config.yaml
bias: "none"
parallel_block: false
init_std_qkv: 0.0563
dataset: "wikipedia_en"
Each number is 128 + 24 x the weight over its row's rms, rounded and kept within 0 to 255. Layers, rows and columns count from 0. Numbers have three digits each. The size before them is the row's rms in percent of the matrix's.

# layer 4 MLP gate, 192x64, rms 0.448, rows 44-115, columns 0-63
099:159111111125116152099157137078116096129136177145111150146137105126105148116161175142123087157126131151153113111135143104078081117150099134097163139128090135143099130119118113152136136082157133
100:129130168103171102137132132100081123157144076118162086150104106137156117123113118116132171103151111096161131134091128117135110124141125085148098180128154134118121146099128111153167145127158125
095:109132120124121122113175132086103157093139150131072063102138140128116120114112121154128152107152093127096092132155132114101122120153131196130125135119151116131159101096152098144148122102145113
099:144163139109096140114093134135087160123118107085110128161129178112141098127157124133128109142111095094144136166136132131119078129120164107136157168145107107121164170142145157147126126118146076
097:119154145084134110123143136127070134147142114121170086132113122162142137126158102144135128091065156126108158110116124141111148107161110141177122134097153102151125164141166104144144114102157121
100:138166108118150095106099120132067086128148123118121105145119150123140121125115166089105123149112139129146142141144142078112142165109135113164118121098179152108148145134125178131095147105167103
108:075177109148120138141132160139109128126102142100162080106126135121157111126111156150088103131087099107153138154123127099140167127124143122113126135133125114109138083129074124139090126084126086
091:139143122101098177140136129099066140134149078132104152123122106122118150122153121159144135111150104141141128135137087152121110132137177110112106139144090177131150127119078161139096085117153125
102:150085085122124075096113173107118113157108114111127140120104144147095142098130088149169113090161145136131110101121105156108108114172109146095141115153138139106135131118097124137125138101176150
105:122114136060116099076114165169128157086123158147120109109112099137108133138125067145108082138112183115142141156094145119119117097122147121119139134134127122118128111119130095103113134149135159
100:142143086125135145090124151141112102127114138147146151156140090133131116106150071111143108138118146088160102102115108169069127083086149128127172101115143124128106154151117091138111098133137137
096:182102138101158130129106130139110132142161130134155119137134165116152118091184097140149073100123129123130118104128104150101118093158180128114126124159147135114118141133160120123139102165184137
087:138164125159155113115131107093171137116083124160115144128162117137130133129138166156103160062136116132130158168157144133101136141154110105115164104109129154114156128106111107112166120172164122
104:134144155091117119106132108131156102126140150156147152140111114145139112134068105148157122104086137069151117127170154126104121111101145106113088157146183131140159139138139127119101081150137150
106:100139108106146144159142134108099097128124108113121167109159147123102108176120106146156117144136158081112122148120109157104086104101120134121145192158086168133132108105156101151103138116133118
104:125111112147147121159126153139124123094128178124132123103143088128119146107064115078108146133162143104114127132129131110093144140161153157116108140083142125125092103094119097123125065135154098
103:107149141098187149146130112120106148124122144117128043121133112117120111142169120132154145142110129124139146130122107135136144113143155130096127171179170164104159145129124097171154140109129102
101:109150083114135122148096152104156131127151118097155161127124124160128160127135123112133100103124133101097088168139132143123158124096117108138124101120143094161123098111098062107181127085117108
097:113094118092134131142123143111103136120184144110109131167130042146144111097130116182161104119125159128183124119100155091123121137142131154109155156136130144142138145109139136153140096134136133
089:150150102102144121062138125107150170131105157129106136127132153122097145159129122161168142132141149111116106137094144111133152129132113143183146170125158160118152098164117167147164112110160127
105:153138114140136136125129121095123129098140137127111095091116106143122084122121131181110138119140082146128151114158117100119141154205159153159106146111129136101145099093120154122175104084142135
099:143132161119134103153114108135174108099124120135133132114158108139120130159150110192159111098113156127136156143114140118090147108146117115107142112125152142072157135161122158145146154064137170
097:164111109131112124109132184136146074140138137137150151108158096159141116108157111157113130105122045149115149156125105141089107096100122111165132103162130136120138131147118134141129120101098110
094:126136084150140108173163138092135120073153118125123096152097144123123141126146112132155112121160114095108135156143075172114163116121075083146142142130133125159150135135132104156141126100110105
106:103179089121144151102130128125088138115103101098125106113157108117130149089169145138094154112149080147096143112120175113120143147103127101122174133116083101117140124149126138115170094136126136
107:117100108134119114176132106102100143139131133133113105136108142075096126087197150108150133098151179107122149106147115160117160100116115101137118131139155102142111145124122126163136136182143105
115:145130145111143124127103118154093093141133116104102154162104136144141085108158184144145158090133104128127093147117135153116159158104150094149137137133127136099099142172087115151156098082138112
104:171077158097126144123143105144130068137142098112110133134115137144141131121118150143181107096162115107146160153157093147127101144149146136148132147140091105120144087086154121165128137095131111
102:132134086146092131126142115131132131129144140143129103092145113134109170089141128119158088172105138128132159126154118113086076087123107101150105155158086139140103182112132122145119108114166153
102:083149134138136100131065163145121142126097090084156131145171112126116100130133113161102125124114156085100104125101113120082136115153104141145140169121132114125137119170120095093143142144158120
095:170113160082077148130127164141159103118156127139085107138077090126132120123100148125166129104127168120132146120111130146092121148164123127122143126105123093119141146096128120186138104101131101
105:125108110163134114123158148150117144093150061099127094147122149168121137158180132168121100106137125118125106143158123107114083164122145100096154150106095122131104136152121143175145132115109134
082:159078105136116162175153112162126127140156097124116122157176120129141143121099145107175101132139139110122121105143113142089176146119180108140140111131116118098120155131167112113113090151145102
105:111163097162116113174139134116111133116103145089115092120143106135161136129155174119130093167136132132130135150134164110149110110102174136088131132156119169126093097121103105157095118120145080
107:147115151101137131137096145120146100168145107107096142147141098142077132127157137143162105092149138079166106128136156151119145130143134127172154119126136154204141141120104133121165136138147096
106:134150142127114112140129082109128108146097142140123123118118114105082115123124147191137141086163125132164089145155117090146190140127132141129188180128121144135133109111115149129100104098141129
091:142115120101148066150152131090146110124157102113083160117176134167090138111169113151156107157101162119133130108142135130132133109125154122139158107126127158169122126108153099156149087142148117
101:118147150124154118138114118121099121150107137117120119087115137152174074148103151135119127152171159130135133154104215112141140142135097080130164133135160141124111138152139136117119145082135107
109:115113154152148148156125155114130129107185120117119119164145108118129111148125145148132064138141091079154148152123159128098136112087090123139145086124127111149112091112074109132139101117135098
090:151177121098141114125128097121115087150136183190123152120121103108119119149139143121111089135125118133146085138123182116154136136088138082098168142144089155117116120142132118158103113133144125
101:162125090109118119140106159093129111103133131145188133126131085116160154103145108129150181082093103103143128155150126116082175115126137114164121133139115154125137124122124141113139151070137125
096:131107144111120153108134142088112145122141108154125160135145126164150087113128125153130123112121128071173125137132160146155133151099104098117150148150147162145089091116072123120097127104099182
102:103135152121153118090119171111111113136146146092138103127128126115146176137159085066107119170126136066142124124135107121087152139149140121117149131145145160101167155092128149120127143098118114
097:174121087107169137135125166139075120125110099145112105130110125094078160154110083122128119113149143114158145091125126130112090131155146133123135125170108173138120123118102105152155135162153149
112:121105123133136142141146198112104139146118110134108123129129124158118100126095105119090138078126114067099131136134136146151129167123137126097145111133136172128106083080137126138131103128192112
099:159086129105145112086117139108143123132134141136117148139125136133107127128119118103120120161138134101136108142086143160067124121115118118102140133076130129099132176197183129155176109115142133
102:095097111104119165125130143145106127143156172114164142116127113146124104136074131120122146135114149097131100159110153163092116130064136130139130179128131099158117123097100112155093107114154097
102:138132103126107136137100110114086129120153140133136162144155122118142133128124191116210112110129130112101169141080160128131096102078143109139146155109115140135116120151138115144166140114169121
102:171082099129130102165096114152153121129142137136115119117145160163107138123152187132111132115140145136115108120167066175113119128132158137153157098111121132136116137130137112161169085111158126
101:163160133096100117117128143115121114098112109135139132119144126118133104118112096133135113173155142139138089121097110138111107092137131153142143152156113184175148110114175125094171098126193129
103:145114145144145164146153125079107101153121085125081128111128148124097095136145095115151119142122134114130112061087136119132115138109146116130132085087127090121116089127126126179171115139139111
098:153165113148136162069166111080138135127152172124119109128099109116120145095157112142158124124126091127147118129130080076151095106158109121123140165133097140138102121119090119114162143130140140
107:142106124126105129100139142109138103165124145121123138142149114139158165104079155132124106113111185131142154113121169102101105169112137142121152176095174164129150148126151160138140135109174101
094:081135140106122136117105128088129083085125108146134179136107131100102130149120139185137138135153113127152142147171124159125125100126112090125105133156107115155108085141068114155158142121120115
105:161142139122164156098098165144078149118111161131129149102128099174112089106140124103137151109100129088117113099110143147134139148154155131150159146097124144106133183160134151129142124130165094
111:157124105100141138133111133117105105114099135109124113079155069175109161086129109120102135138127135092134144136052125143103094155140154159113134134092126110155128099108139118137128090119143144
089:106082103108104110131102132104114112162093089165133136145110106123115076149155098134121078134163145109120111135129175139138162132098131114095173131091116152111111110146138087122123107113146115
095:150134158070123143124145138118150133129124102157130158131139165153113150163129119124163129108129185104180122158123132104118135163123072143114135137114123129144176095115146172118113148087155136
108:152103147083120129136120147106085101100115150117096170106079099161155093142119150098115120172143137133153154156118130112112119124136123119165141116099088114139072113113125162150163139111138113
101:098110145123140126108121158119115114162128168128128129122104109127096089185107134130140097133117099122127084116116125146150149148098173117113133178133134157125119147158123111146101091096197102
099:156090132131152147163128117116132115119158149136127089105148172150109103160108092120106119135126114093129142138116110116112177136123131139087138129137179075103120117091165107138111066141138118
100:124109135115123149111094148120142115130152155141074152103156119161102108093141150124118122111149139102133115130114163135104095125107146142079148166137115168151077113115132101177128109094179114
101:153131112135115088144121136136135140150128114065157143132135144126115101156128133110099128104147102122143121147098121174153145091115152089141159112161098073105102127096158174129133084153145112
110:184106138127125140142105123078094128156177110136159118096111136177108122096120158145148143167119163067128107110149140125105114120123155126123114123097179128135162125152135097138136117131133145
104:121148143123159100088123139107109142148174132101128088104134142129088141102171105148136088133107118122117143101131104145147156096148099104146118104143187105143117125163173128108156101132171138
090:163134085104136163134141140126113109178173150124104163145109120130103127126145126138132099107150143106127107126131165108091105122073123143134087144150167129143131114112112071157158138079128131
101:099140114101152145112148148114141160134132110122147114129098112142111139109134135178130104144114158154132112184164162165124134086118134117161141177129145181120164105111146077125133093127138102
107:163134113107145119154120136088112145150100171108140116136144106150136114136133129186144190122085075153128124139153100121134118129138153092107121102137118169146082096121154098151122125145115106
090:097183150146125100139150095126117095124138151123112080117119130163150134141108150152110098117139125121152127145137141120105082115140087157122136140100157117127171097183093115095168167128128122
100:154129136135167141059171137172112080126167152106131117097151105129166117152140107124147129122111129130166139104135115113105137110129167173147104140095132153159137109140108122150154113097149149
098:105158168123128115106125133096137132100084086153125111117176118111110110098120134140145164153151147118115090124162096114105115132160093147131154148115131157128161125133094119192146124125170157
110:089122113132138099177138169081107114131141070110142104128131123142131127139143144147120100099174129098121123127150106110123108169165183175121139148121135118110127132124093133147127111166165105
# layer 4 MLP up, 192x64, rms 0.467, rows 44-114, columns 0-63
106:091117163154166105179133129130096157132117103118131120115130091121143155187129105114144142125172164086098122136110138150151166107142163113104126161100170117143120114165146153133147137123135115
099:113091130114087128126168131119119108155146104093121112132098114113119117100112111122165166140115192118121118132111117157127129145099122127147128136137122103143205142166103094139180122117090125
092:122118126119165140155173079151120125100127089099140169147148180180133145144130142084123099166114174138132092124158119112097113160086129143132136157106100110135133129124130132143098130130133141
114:066133099113147134126170114159154092126123118143120125149132128130167143149153145147108125081153125155100121097107112150138165098139097107123137176177137137137092103127145099126148129137182138
109:126115155166176120099171095101181121133104143135109144098137162126152137090106123110136108175180101098122111130161112167131132132096113119083146152135141150105128112148111121116124093129111124
100:126132134120100147111111093098143103173113123143125087141160204138177104112128132138114115130154156108140129101105121154133055151125165132091102122113121134132126115148113153137116136151096133
110:117156112115112134131137119130127149135097141164134174106128096162124124149117137108076124106141091143135099104138124130149118130112136123149164086139099145167087096130051160105091137137111145
098:122109151122147157082130137094119131093115136146162056157158175119136104133127100158130134135141117116153100143111136157087128101109088156139160118128129123124138143123125123152165129158107072
103:151129128110157157126144168155168119136124135077138115136151136148092109143095118079135128152119151124120143121111148111174134115098109126085123144089140142111124143127169076197128148111126131
097:105135123118103140148173148114128134136144128123165150132102136172137105130129136096123121102147111140154177083130111125149115139146061137149092078083098144147107086111112141149110097137103121
099:147177157174118103111167137133171123114140132122151116079128142140100088160113144121160089134138146167125151120110140133132127123167161148100125129153111143117168143139109056139144140130107121
090:119135126097132090172110133102129109151172111068167111129104122140136131169125121089123094101124136121160145086130101127152090131168150131133165136129129106116113171126162116116107130155125170
088:061086121131127090117097124133088139149164124106158130122128129120105148129097101085191158132143124106154129113107109094144131125158143122107136150141137117078101127138096127130103118089113151
094:133156143104106086178161157139131143081139108134125149174136111132151137133159139132177135108148137143128148110094120112100143109168126142123179113088107083124140137157106138083160139121134139
105:116105114148109156115150141101136128114121103130115122163136119123161155124159147109141091170151156127166178066141165124151151124172158113082165126138134169120090115136136120117101139121139110
097:117100142113176104139124080119095152118100125141131142113127124146126132159123122137130097108150139133115152168129160151184125090118122133085151070158163117119071115159129098133094122123143119
103:119140116122140150099184161095093149095124106152171149145174155110162152155130143153135136130150097140149090145155161165139123113145117157111174095123105123132119094111093131109124119121154138
103:123071133152145175121101098131118148153136148109117097149131132094131130129141163114124129121096160146140095141085150113120168103140167117119097137112141129121100153176164138138104110062136133
096:131089124063149079092127128146131151130129131125147115109151148114146161086120132139133156081131137163069167126158137142108099114129126115094088097098116123110156158102135124132143150127145140
104:171156118140101116086115110116078146123141192157146133131096142093093127119120120134155137152078120138103122119059134146134146151111140119143124146116126121091126171121110154121118121160096127
105:159115143120158153121115099168138160124102183117150143134109153140125160143135171118133136141153128138078142165106097177117095139150120142122110103140128092126137120066146116126143076112141114
095:108103155119106122146103137136147111150128091115153151143119163157120118114090106125084158114141101114077114121134103129148164174108148138109107127136138115153128098077090119115156077147166145
086:097096111117132126153104096124153082132146112140104112132106144143076064176131161112139108164115126181163124123155103126120164128121126138145151092125152106120142116143127143078113114117141110
103:127122129120122169151124118135155108145169110115146170147173125115153143102128060126124103158163132120155103143117090170121171113096108103088146123127138106130129145148126100135171092149112130
097:089135100138110101117137189115172125147092159133127150123073118090117111146096143143141100116112099139131087104115107146109152124119119080123130130137120124101137142179113106141128119139082090
099:135125099080150118141134098115109126155137152126121112092145124082105110094122144112115117085134113143101179143160114129118173131125083122095083136138112117071124127104103096143118168116114144
093:139138102142107141086190158124103150126118153135106125086152134135092142146119135125122111124114146083158189095134150143124097157185104160116088123111106120116129147132129140132155162152124135
095:137134103137103118126134113114142131115108131124166176128115134183083140116111095092129100116126111148141141112104136163179161147155136070144101108139109115081090162127142151114090117110139133
097:134159135122136098123113129092117113100107156177137112114121119111123138117136142115122104126121090182125125112196143109120143099173112133116136105153120148069059138134125144151116162147114138
107:102151119108116133087065157129120115159139115108123102161131069129125072113120120120150120157118148111131105153119100135116137117129087147151124123062169101128108140167128113115157125105136130
087:128109161087116100107142144126156111171179141094141181133133117143134180080141120156159101139110166117139176116126113094138082091141132125122115139119121127134166113118150133128131148158136138
104:104151094113111124112118166149136120093122094138139115096131151129112094130099106120114118147149094105155121090120125162097102120126128156119093098155119155115114083176074126143155183139118144
081:168103079135114169136144166151101119161149115121121136125123096118165106138103098080144127142123112099129143151117121081074126139114126131176133090138143114147113121108083167122098118113122109
092:138144194124165123112117117139148153162145108104106157164144167129108109098122142184123140116154089114140121123146111110135111110143124121143157177094133151184107126099164136154145137139117144
107:115098123157130148118118112106179116144121071095151124144128158090095134117158170148162147091113109147171134173112116115115114115138106120152173144106152145162141108098115117135161145116127103
105:099099106162112140115088135126142178132138144133159149132118088130139123136096093118125141110083110074136146109129112160104153150157129103151105106123062140149143165108104123156104116116109108
094:152104093110146104113122181151118141078119130124138128089147108118165131130121161112091112065104136141133139119120156096139129136096144166162129133108100148105133114159145092148128164130078118
101:112090103115136101131136150149153112090163132130118172098115119122103129145147122074124139144114150154112164121118112146112154166142139174126154117157074159122099139095148134134131066131157124
109:135146095107113143123126128174125130136108097104162098083096149136083098123093148121151151162107101134142115161151133111146080094150132145155078108115143099147136114123160117089146144120138099
097:143126105104136190113131145088133087125160159117149140142120095098134159080152161126099096132136129142131110137133144141146042157133119136110127155120110112134135136119102120107163089119122133
121:171080081134141066128127124143143124086112137159153139146101122096153145123115099127162137144140131143128134175134142130076139140127091117136092125114170148137151136137151094130117112080149125
093:171130137151118125133119128084148117109091139111095089091138123137172137114104162167116144128133094195126157158134141159155150090148140123118106112106125122089170156152146139131122133098126114
106:112125125097162122129138149126095116117139116106136143132112092110145144108154117168102157131138128150129093187118129172126138108142157064132157120164103100153131157126136097089151122080094115
103:103114117128141131168156142157101159087139098097101129116121086158163200115141115122125152146124160105134154130153174113132131097173152137125133140108120100144154132102138105107090106141122148
130:133131173098128163147147123119106106125124113130106126129129073103150155142143148099120147125118117129162153137127126090105111169101156130087165161099111155078120157169150172143116135168126137
096:144116114143157121102113133112119161128126104124087157170147126104158092115134146101176153126143133147175163142143108126092073151118163120158151134127124094111128153123081153142090152148144143
099:145151141116141060127134142111132149121118133157107072158110107123173140129133136156142166099079107104118129101163170110123149137099133115142142150100135146117147147083125093147163138124119161
105:096077148145131122118150160099155146120079114133120085124105118111145135149107105171130140141079078116147120087142098163099156133133110129155097117145142108123174108116130128118139115174113126
099:086140145102165135132173146167109136119126093166142100132124136120116124149119125121151166137121135081134120100149137125108146102098132102095132093101107071087134100130132151154149129172089103
108:148136107148140162125084104097084118152120117122126098159110172096126179152119149145137144080126086129125153108139131129130133128136138098124092158138168113124125174110132073102128153120098116
098:135132127144139130118119129126119102131079133142129141169130124138166120154111128121143118091125091160154126122140140130096139151157154141146153109091114121204136155069134165126148120090140071
082:142078113109151121161106106116152139119123077141134123116149101150164152130109082124132122107120058138112114188162143165108133112101111133141136111099139072117134127141120126135140124113161104
098:111134132122127132125069123089095158114117147134142108145061088127136110101151128096150155152116085151146104136158134124118168119121123120161113121116125118110097153152122189137113101118105090
098:095193106137111130138115142185142140104069136161139124118136149119102139158101111131137122110082097123093153109145104117105114074100138137124104122142117109145164102101121131082121130128136122
097:091120139119111111158113090118162129126174169122165147159126138094157119132126131173115083118142139128128119128193107123124128078123111114130090111105171087127108148112135111135115164101137120
117:116165095106115126177119112155113134124165143111144130102099127140097125113100132104136143154149137104112111104072145146094144156119122101143114151103133122146157114131144173122163159185079142
093:128113112169164125086095131166156123134118153117126074111141140121163112112147126088146125148120205155137141141117091121114136131115151124140098118137114107101129142164136070137148162122131108
101:130164107105120157128116148088146138154145109122103121116125112111111165080138132106156107150159106129163131145104136128100146105136121133069116088146118082135088143183101125086152130115124098
119:127123126104155122129111124099151186125114142125087101087151115088140153133082126116142152132144166094102157149169146175153147113150116141128073129124134136148170158122153108149150133131138150
101:155159129118081128155144120102135132104169114120123123147117124139153112080127146142132076156139084095141114095092153126148119156149148139124121136124100101181143093096142106097153142168138101
093:121104138139097129095112156117127164136156109095156154109132154110146137091087121137113093185109138131107100088102137062160131156142127102075131126122160127123124145116120108146118118102156111
115:130118134137116111151110132157119170141128122078080126163145137116131133120187164100134172157150108115105146106158106102129157128183161099124104132137114140125134140142129133103113082082106113
105:122126127147132107144090143155116085098141115108121122104148143124091081163099151079136124127091128157096122149077132132129153097094111078148149086145110148120167160130138166123135129132132119
106:104133070118100142083097139141167119140124094160149127154101101156124134172114091102110095121171126144089099137115126123138108145110139106152140164126113166129145152091127148156089118140115137
093:157121119127123084127098111125134133176111109184143155136113153119151158080148105124112138118129137144128162136137187114097115135146140087119117144110121170171134148088128123141118109134171085
095:121092145109138112128063137139189133089131089171147126136072106122114138152127089176100144159110140145141145154108105132121145140105127112137137150164094144119149119116136118160131126157123145
100:142108163151140113163073128135145095130121138148120132069135160130126122116096137105142111104147139121082165136127164152107131114109092147132127094118108096127071114154138176124158150123098111
115:144116133129123130188116143111138155135095144125134107189101121120156135130094121103153119076106135135091170114172126101134116139145110110116147123144109129097087087131147094155136149121106082
088:074182102118076131136123138106091131135175111147135121120120117093104101168116145145116114123129121100109111121130101126133093159169168129152123177117149132132177121123132154118153157126102142
095:190086131112133162110113146133090106138131144133118116168153136176126156112101132111140076159107109118128132085101104147126091104138135166124143135109096137127109141101154145150105137167108098
092:130112166157128175112098140133144129159154150153116163112162110161095158106126147153151093092134144124143124110119171164102138153166141145148107144113156136139110101114111060131127138125151108
# layer 4 MLP down (transposed), 192x64, rms 0.435, rows 44-114, columns 0-63
104:123146145064153099095086130111127119066156118155111126131112135089126110134088142120130104115121142133130110101126126143105123111154144156126144101166113117125196115088101115145119131156166137
096:123128166105167144145131126142089127146106143150129098152095113118166126099099126150137160153115095146135110096151126124182129140116120139110145115131126069135116162114193183138098110138121132
091:166147141134106152121121099147153096152113119171161120163128124117156159141164125105105118114128122106176138160160108147173100115145106114125156150126156112147138144124143128067113164135103082
114:110136162096122084095110119149173160116134115090121109104112156161155121093143122142130094086145098066142116129139184158168116137140117145133127138137171152148118108151138134130109132126128152
099:159117103166102135081067116122132137079121116146118147152143099110092151107128164102093122100127143152162151136147150098109145077111121145134102118144132160139170117128120146111137133111093154
094:152136107156108100101126137147105096154119145155143069127139134105138119115124166092099113091129137110153154130144115095084128148121142168132104109116155146125123147128089171102136121196152120
111:087111138123135124121123101159126125088153090138144122138170135109120172113119169124099168140098125132126105142115167101128157160113106108176170113139129105097120081127085124092109157118122108
103:157124108131125130106071158110213113128098117142134165126157144157113116131124127147171170118151125094136116094114122143097168146139103165132139096097117143123137121115144140154124123145135089
113:123186100146112098117147113132083121160124124159144105113090131071132085154153102128160154161140076146119111116110114132121120137148086078137116115120106145128094103147110152126152136135131134
092:102123167117104140124142171120096153142088126126133162136112128150157123130102148143128137113166138112119101091110116142126143120159120101148146126183149107105129120192067109120135132077143101
101:149134157141131150138116126144086085108144090114159145102087114151113137128128143113186108129118109150160092134112151133104110138189122094110102109144172099126169134144120145115095095125149140
110:138148153113113152113163144122115133088141087138160140147131107100094139095097106172116136115146129150101086190106112101159106109067107094124119113116111164165144117126127128117130121125145144
091:128185101124116129123171117090166110158119125120116122162135079089130123131123131116099132120148158163114145113139162157111096094176096141143102152126149120147137178117145098132168134139150138
095:152075131126131137144141124090065141145092103129147127117092145139156136102107111150166109132134140154160150164139112150143148134114142159177112109085141158104151145137140122149147130118136070
105:146144121143144156182106139148162099172153129175125136110147129113148138150141155145109093169116115161130133086107154125128109151195087142126124164153149123111122122163130109128121119128141089
099:154122119126124099143170104144087109095114137171130119141136153097155137143118102120111157136164103072097124136117133128042127131141104143131115150111173146128142145091095107120119136126153138
110:126136111117143102140111139125192122113156088203139131121148133132179121138100151137146168081144133125100124130177134107121095110135109126145083127122132171114093118108136132100104123130136109
097:149130122132160109131080134096129120122144089166106140122106118169145124143167195126118126146110128188109146141139155167124147154081130144138152133184120132119149147135117157104150127141150129
106:134172091089134160139136101123104101152123118144113114126136115116119178101135120116101138136081121102112132133151118135073157142122070141163133140164152141140168133100108151115113161107160096
099:124158139114150138135107097147167125114129126166137153173150159139096134157147158147113143191141103168136144135094143145175134155094120140134141143162106087141169138113127128127112127152083111
107:128117129147149157088140095144056155104121104128121100130138152151119124125109138101085133144142106089111142149114113150163112128091118111093115136096119099142099097139112170113083172121139143
091:129139108121164126070131147127072148127097097148116115123080134111135179144135134149131148105110120139091154167119128081135116109125118132125140098093147134102146161150141117110132168083160111
088:158124123114097091114116132083164125106138168117165105098177110164107135121142115123143136121110159112144130151146120198124113113070129153127159120116126125113153103110098097109148108138151152
107:099083157172129141155119147127104130110153144157128140170124115124120132142111114080116147104109070121132131117120111179159104140151117072103145104122106123105149127113099104111115186132136141
098:142142110148147120113100134115123135099115069138117122143131140137131195084124135135160152111069131112122116115110137109119144180138128145077111131127130149095088110143109173113111102086132143
103:179144136097116180108091147102130127125121138162156135159133117141140189094095128144108125126158108155106149141181106113176150151136177130110113162121140136127139144123106154122141143102130126
100:143158116140082153153113157171128141095115110099134125147145162150155160122165152070101113135113112121118132090115132177133110098136084115110090138137133177137126125125137094139143159094125124
104:117108160149133134175099140113102143130139088131155130138083110141150116119086139107120143095118150155111127166103156111163099148089159106154196108135139147106149132113162120131130108153157137
100:136126122120106090158175144134176131161126134097138157131122128139150122109149152129105132171164155074137109152160144070120121146100098141149104150083128112107140101119094126156128115136108157
099:085116124183098116171159135120166148158131118091120157145189171152123157097085143156122104121099118131130130149150128132121132143158130153135160149116102132149122139130080136157107116111115131
088:129140107134124146123104094091156145136140125102130154143130125116098164097160127117136119159139101123085072123132197130119108174111103129149100104104117077139140130124120167125164154132105152
101:133132161118142122121133148125120137127133164143176138118122124116148116162107078162117155143091195149188110102129128129179123128120140140107138154157140137148126151148128166089094127086123109
084:116102122135154136115143135159143140143123150155138122083135141080119104167128162144117119138093140192086149106164143091112129119131133160154106117164133100139110148092154091115146170159127128
101:120110133131108114118125146107156158120127167149112128150129108166147064130149146185166127083185127176161113151098132145136119164146156131123145146127119148164121138129152119116156152101112131
104:127123136165126109166179118158145143101164127101132148121150126134114132157112170107150084093123187121153093173129113132085151138113129161136130144113119110094138121131130172108097116114143162
104:153130129141141100130150116125155162136147160144129108100120141149111124107121148117146168097131116135149083141155113114090159106126122143086093085158155110117092155120108103104130139100157055
101:134136157130114132137125085162142151147149185120115070145102093109135105151150094134147140111113089130123137103122145103100088135143135157156141173111128126119120162192103093127116131119148137
102:137104135137143140116172125168113158113130123138147135116127153165146094083115082139162078146121134124139143151124114132155133116139119135154158150075127120150153131142143077064099149095132138
102:151161122146150150148126107103127100152114094141130122126144152141147110111134099154152140132102188138054144147132110121113117122113155097127157103185170126102135098131139141130104094158145096
094:144139134122090201122146153121182141141145146121127137141101137143148110116169121138107124106116128076142113114141130102148128093104155077127116118093121144101116093118105128125127107070090114
104:110125145133124117125151108115135111162156136111103138103112169139122133171107184114102161145153190130122152082152168082124117138138102120096139160139122156155112148151112154128153108162130150
094:201158102141113158129159128161119092165095087121158156113114122123150106130094163166135106133138117122115166130109157138107137151116133151156105127154125082097112106138173144132111130132123111
109:130093133114090155114098126117191146119127119126106129144113125130120113092110122161151134142114125122109193154144137090139114114120152170170126115149168118066129114127139105164095099125150123
104:128124132113121140138091161149167136127078145086129147151159125139142151114140175095129172118111110169106118165132128148119168110146130066148127151127111075156143115121153130092149111119118120
119:091104097166147106157096128139133139098141126136099148123120135113119139125140122088125157122137147135125162139173115103106114099164142106139113137092147122167162126129092145165103126166117051
095:102166127114143113108149158114123137131106124159164166078128095156099107138158135118102154145159080139135130140133170135157115124117128140117124186112106109100118157143124185172147130121141149
102:124126153100163093135156142099185123179104141114153128150112101085132132139146138123170164136148131153093096097123132153143132153164138115119143103146090100122160112134160091131137171136125138
105:165137133147154188147161150143095158138149162138134065172169124132156120117132140151093129123144133100119145174102157109168149133104108123131131158101150101105155136127143137101145127119128131
101:151127104084126097112078131136065124135173135141127147179114115109125113127143085140134114133159156133124176113132149145131139096139113085140116115152130146121143174128090121108171106124099141
110:129136111128135105112165113102155139134164144137108136138148094135128103129120099161116116080142107068095150089131065167140130120117135115131133185114120158136103135158139124150166153125164126
101:095149111102151129127172142096147123147135163144132114144135102180098122133139105136144168156128113161141103118137091099114083099151124130136129131116119180158150168086178123146118124094120116
093:103140184110152153164149103113095146115107138149148132115113108082090133106151132148160146126139143087143128107126128082121175139161135138142105100124101150096123149138157128124100138183098145
090:147129125144115147112155178151146093112155126114133096135163139163142115154088162115101111132150175107131123113156174126109070164135127133130124189144149090137129125094139093121119126130143127
099:088127129163115133126084147136089151111101151114144128140082123122115121138139167130116118150125184127077123123147105154127136115145180131097112135125114121068113133099118192123117102144121110
097:178126086111114154102153072177118102122132132114142156143102139155119121174117122137144129121162112136170122161163143129120159118094121157156141159080138143155156104130125101115148145144116149
115:072138159131163155153131134149084143132160140156115121133171152097119128104112157140139107128097139131129143113146084144124175111113127085133160170120148116096126101162115136116080103155125142
088:154153094131127111078148123156121136103101143127150103110127122096173168130114103103150128113089194108127143106128127121131156125084185142119104112137111108109109133152155126129151139148174142
097:094112154126156083118140149069120131144126158136167126090123136143150098167126137087119156129117126156090129110129133127138127161125159107148125134171094187158130145088111130151140144122161121
112:142122119144096111077146161162096134118144110172121123106087141141110140153101092145145147127131104093165122114178140180123089131126118153128130130129149108108110094149153146128153121161155084
101:152104105122110150148148166111117154110137146151098127129098117158113137133138111141079132073152127108116120142106129123089096109137127144096105141081126120144067116131117124115186160114165094
087:103110142128138126082146109060114095150123112106127147139124110095094113127093113138130114149111126168127095109117098110147135144127133127093141073134157160154158124099100085123139078139103114
119:140132171109119101087132112094191141104116118151166103143149155115156090148117127174130184123082151175158088127141126123138123146129141115145149119116132125157138129112155122099114135144139154
104:119109094172085127158149128157136151170116158108129143124113149135166113106140143123151138092140125124162125147137082150116149102093166176116100098149113127081098167116123116145137113127099102
110:126124108102104120114120096164109106122136118121100136152162148159141114101101100120129135124124121141175153132124100113049155089129119103174143106163172117129136146133121111121135080088136101
108:114145138149102149070111143147100138083083101166139109157138135146128098095129121118117132094109152072119125125117107075143120122115145101131137082149176131123145137150135119112154109098135156
101:150167095122142162154174131125075137147148151091109111133132133129147166108162166107160122164088085106086100151137128119149125101158142152129116148136143140160156137126129121152133092109124105
100:108144145148087136101140115118114151121104117165098125101131143138128096158168141097107175115128093105198172141157120117109127139126090126125105140101172110166115096134146154145126124128122159
109:138097162121169118179111130136119139164103144122139139151146106110157134150096152133176107109100148092152116102096099110132132150141132133096075118119158099113090167131115100129089128092133117
091:125104138139123135183125146148113107149141105146149174116132102087178108097111151127167107138104125126138108073141102143131065134137128177136118112105105131144122138160095123102114142130126088
097:090161113121128118099115110167062085163136092075109113129127129105139165124157121146155136110100113135161109155144104156163123126115141138099094140134105126148131163159106130110163111124110128
097:096169128151121108114089130134164168116118116128171174140132114147100117143141146061142126118144126118116179128124145144154103168146141114134138116147168103121158155167163160134130105101112123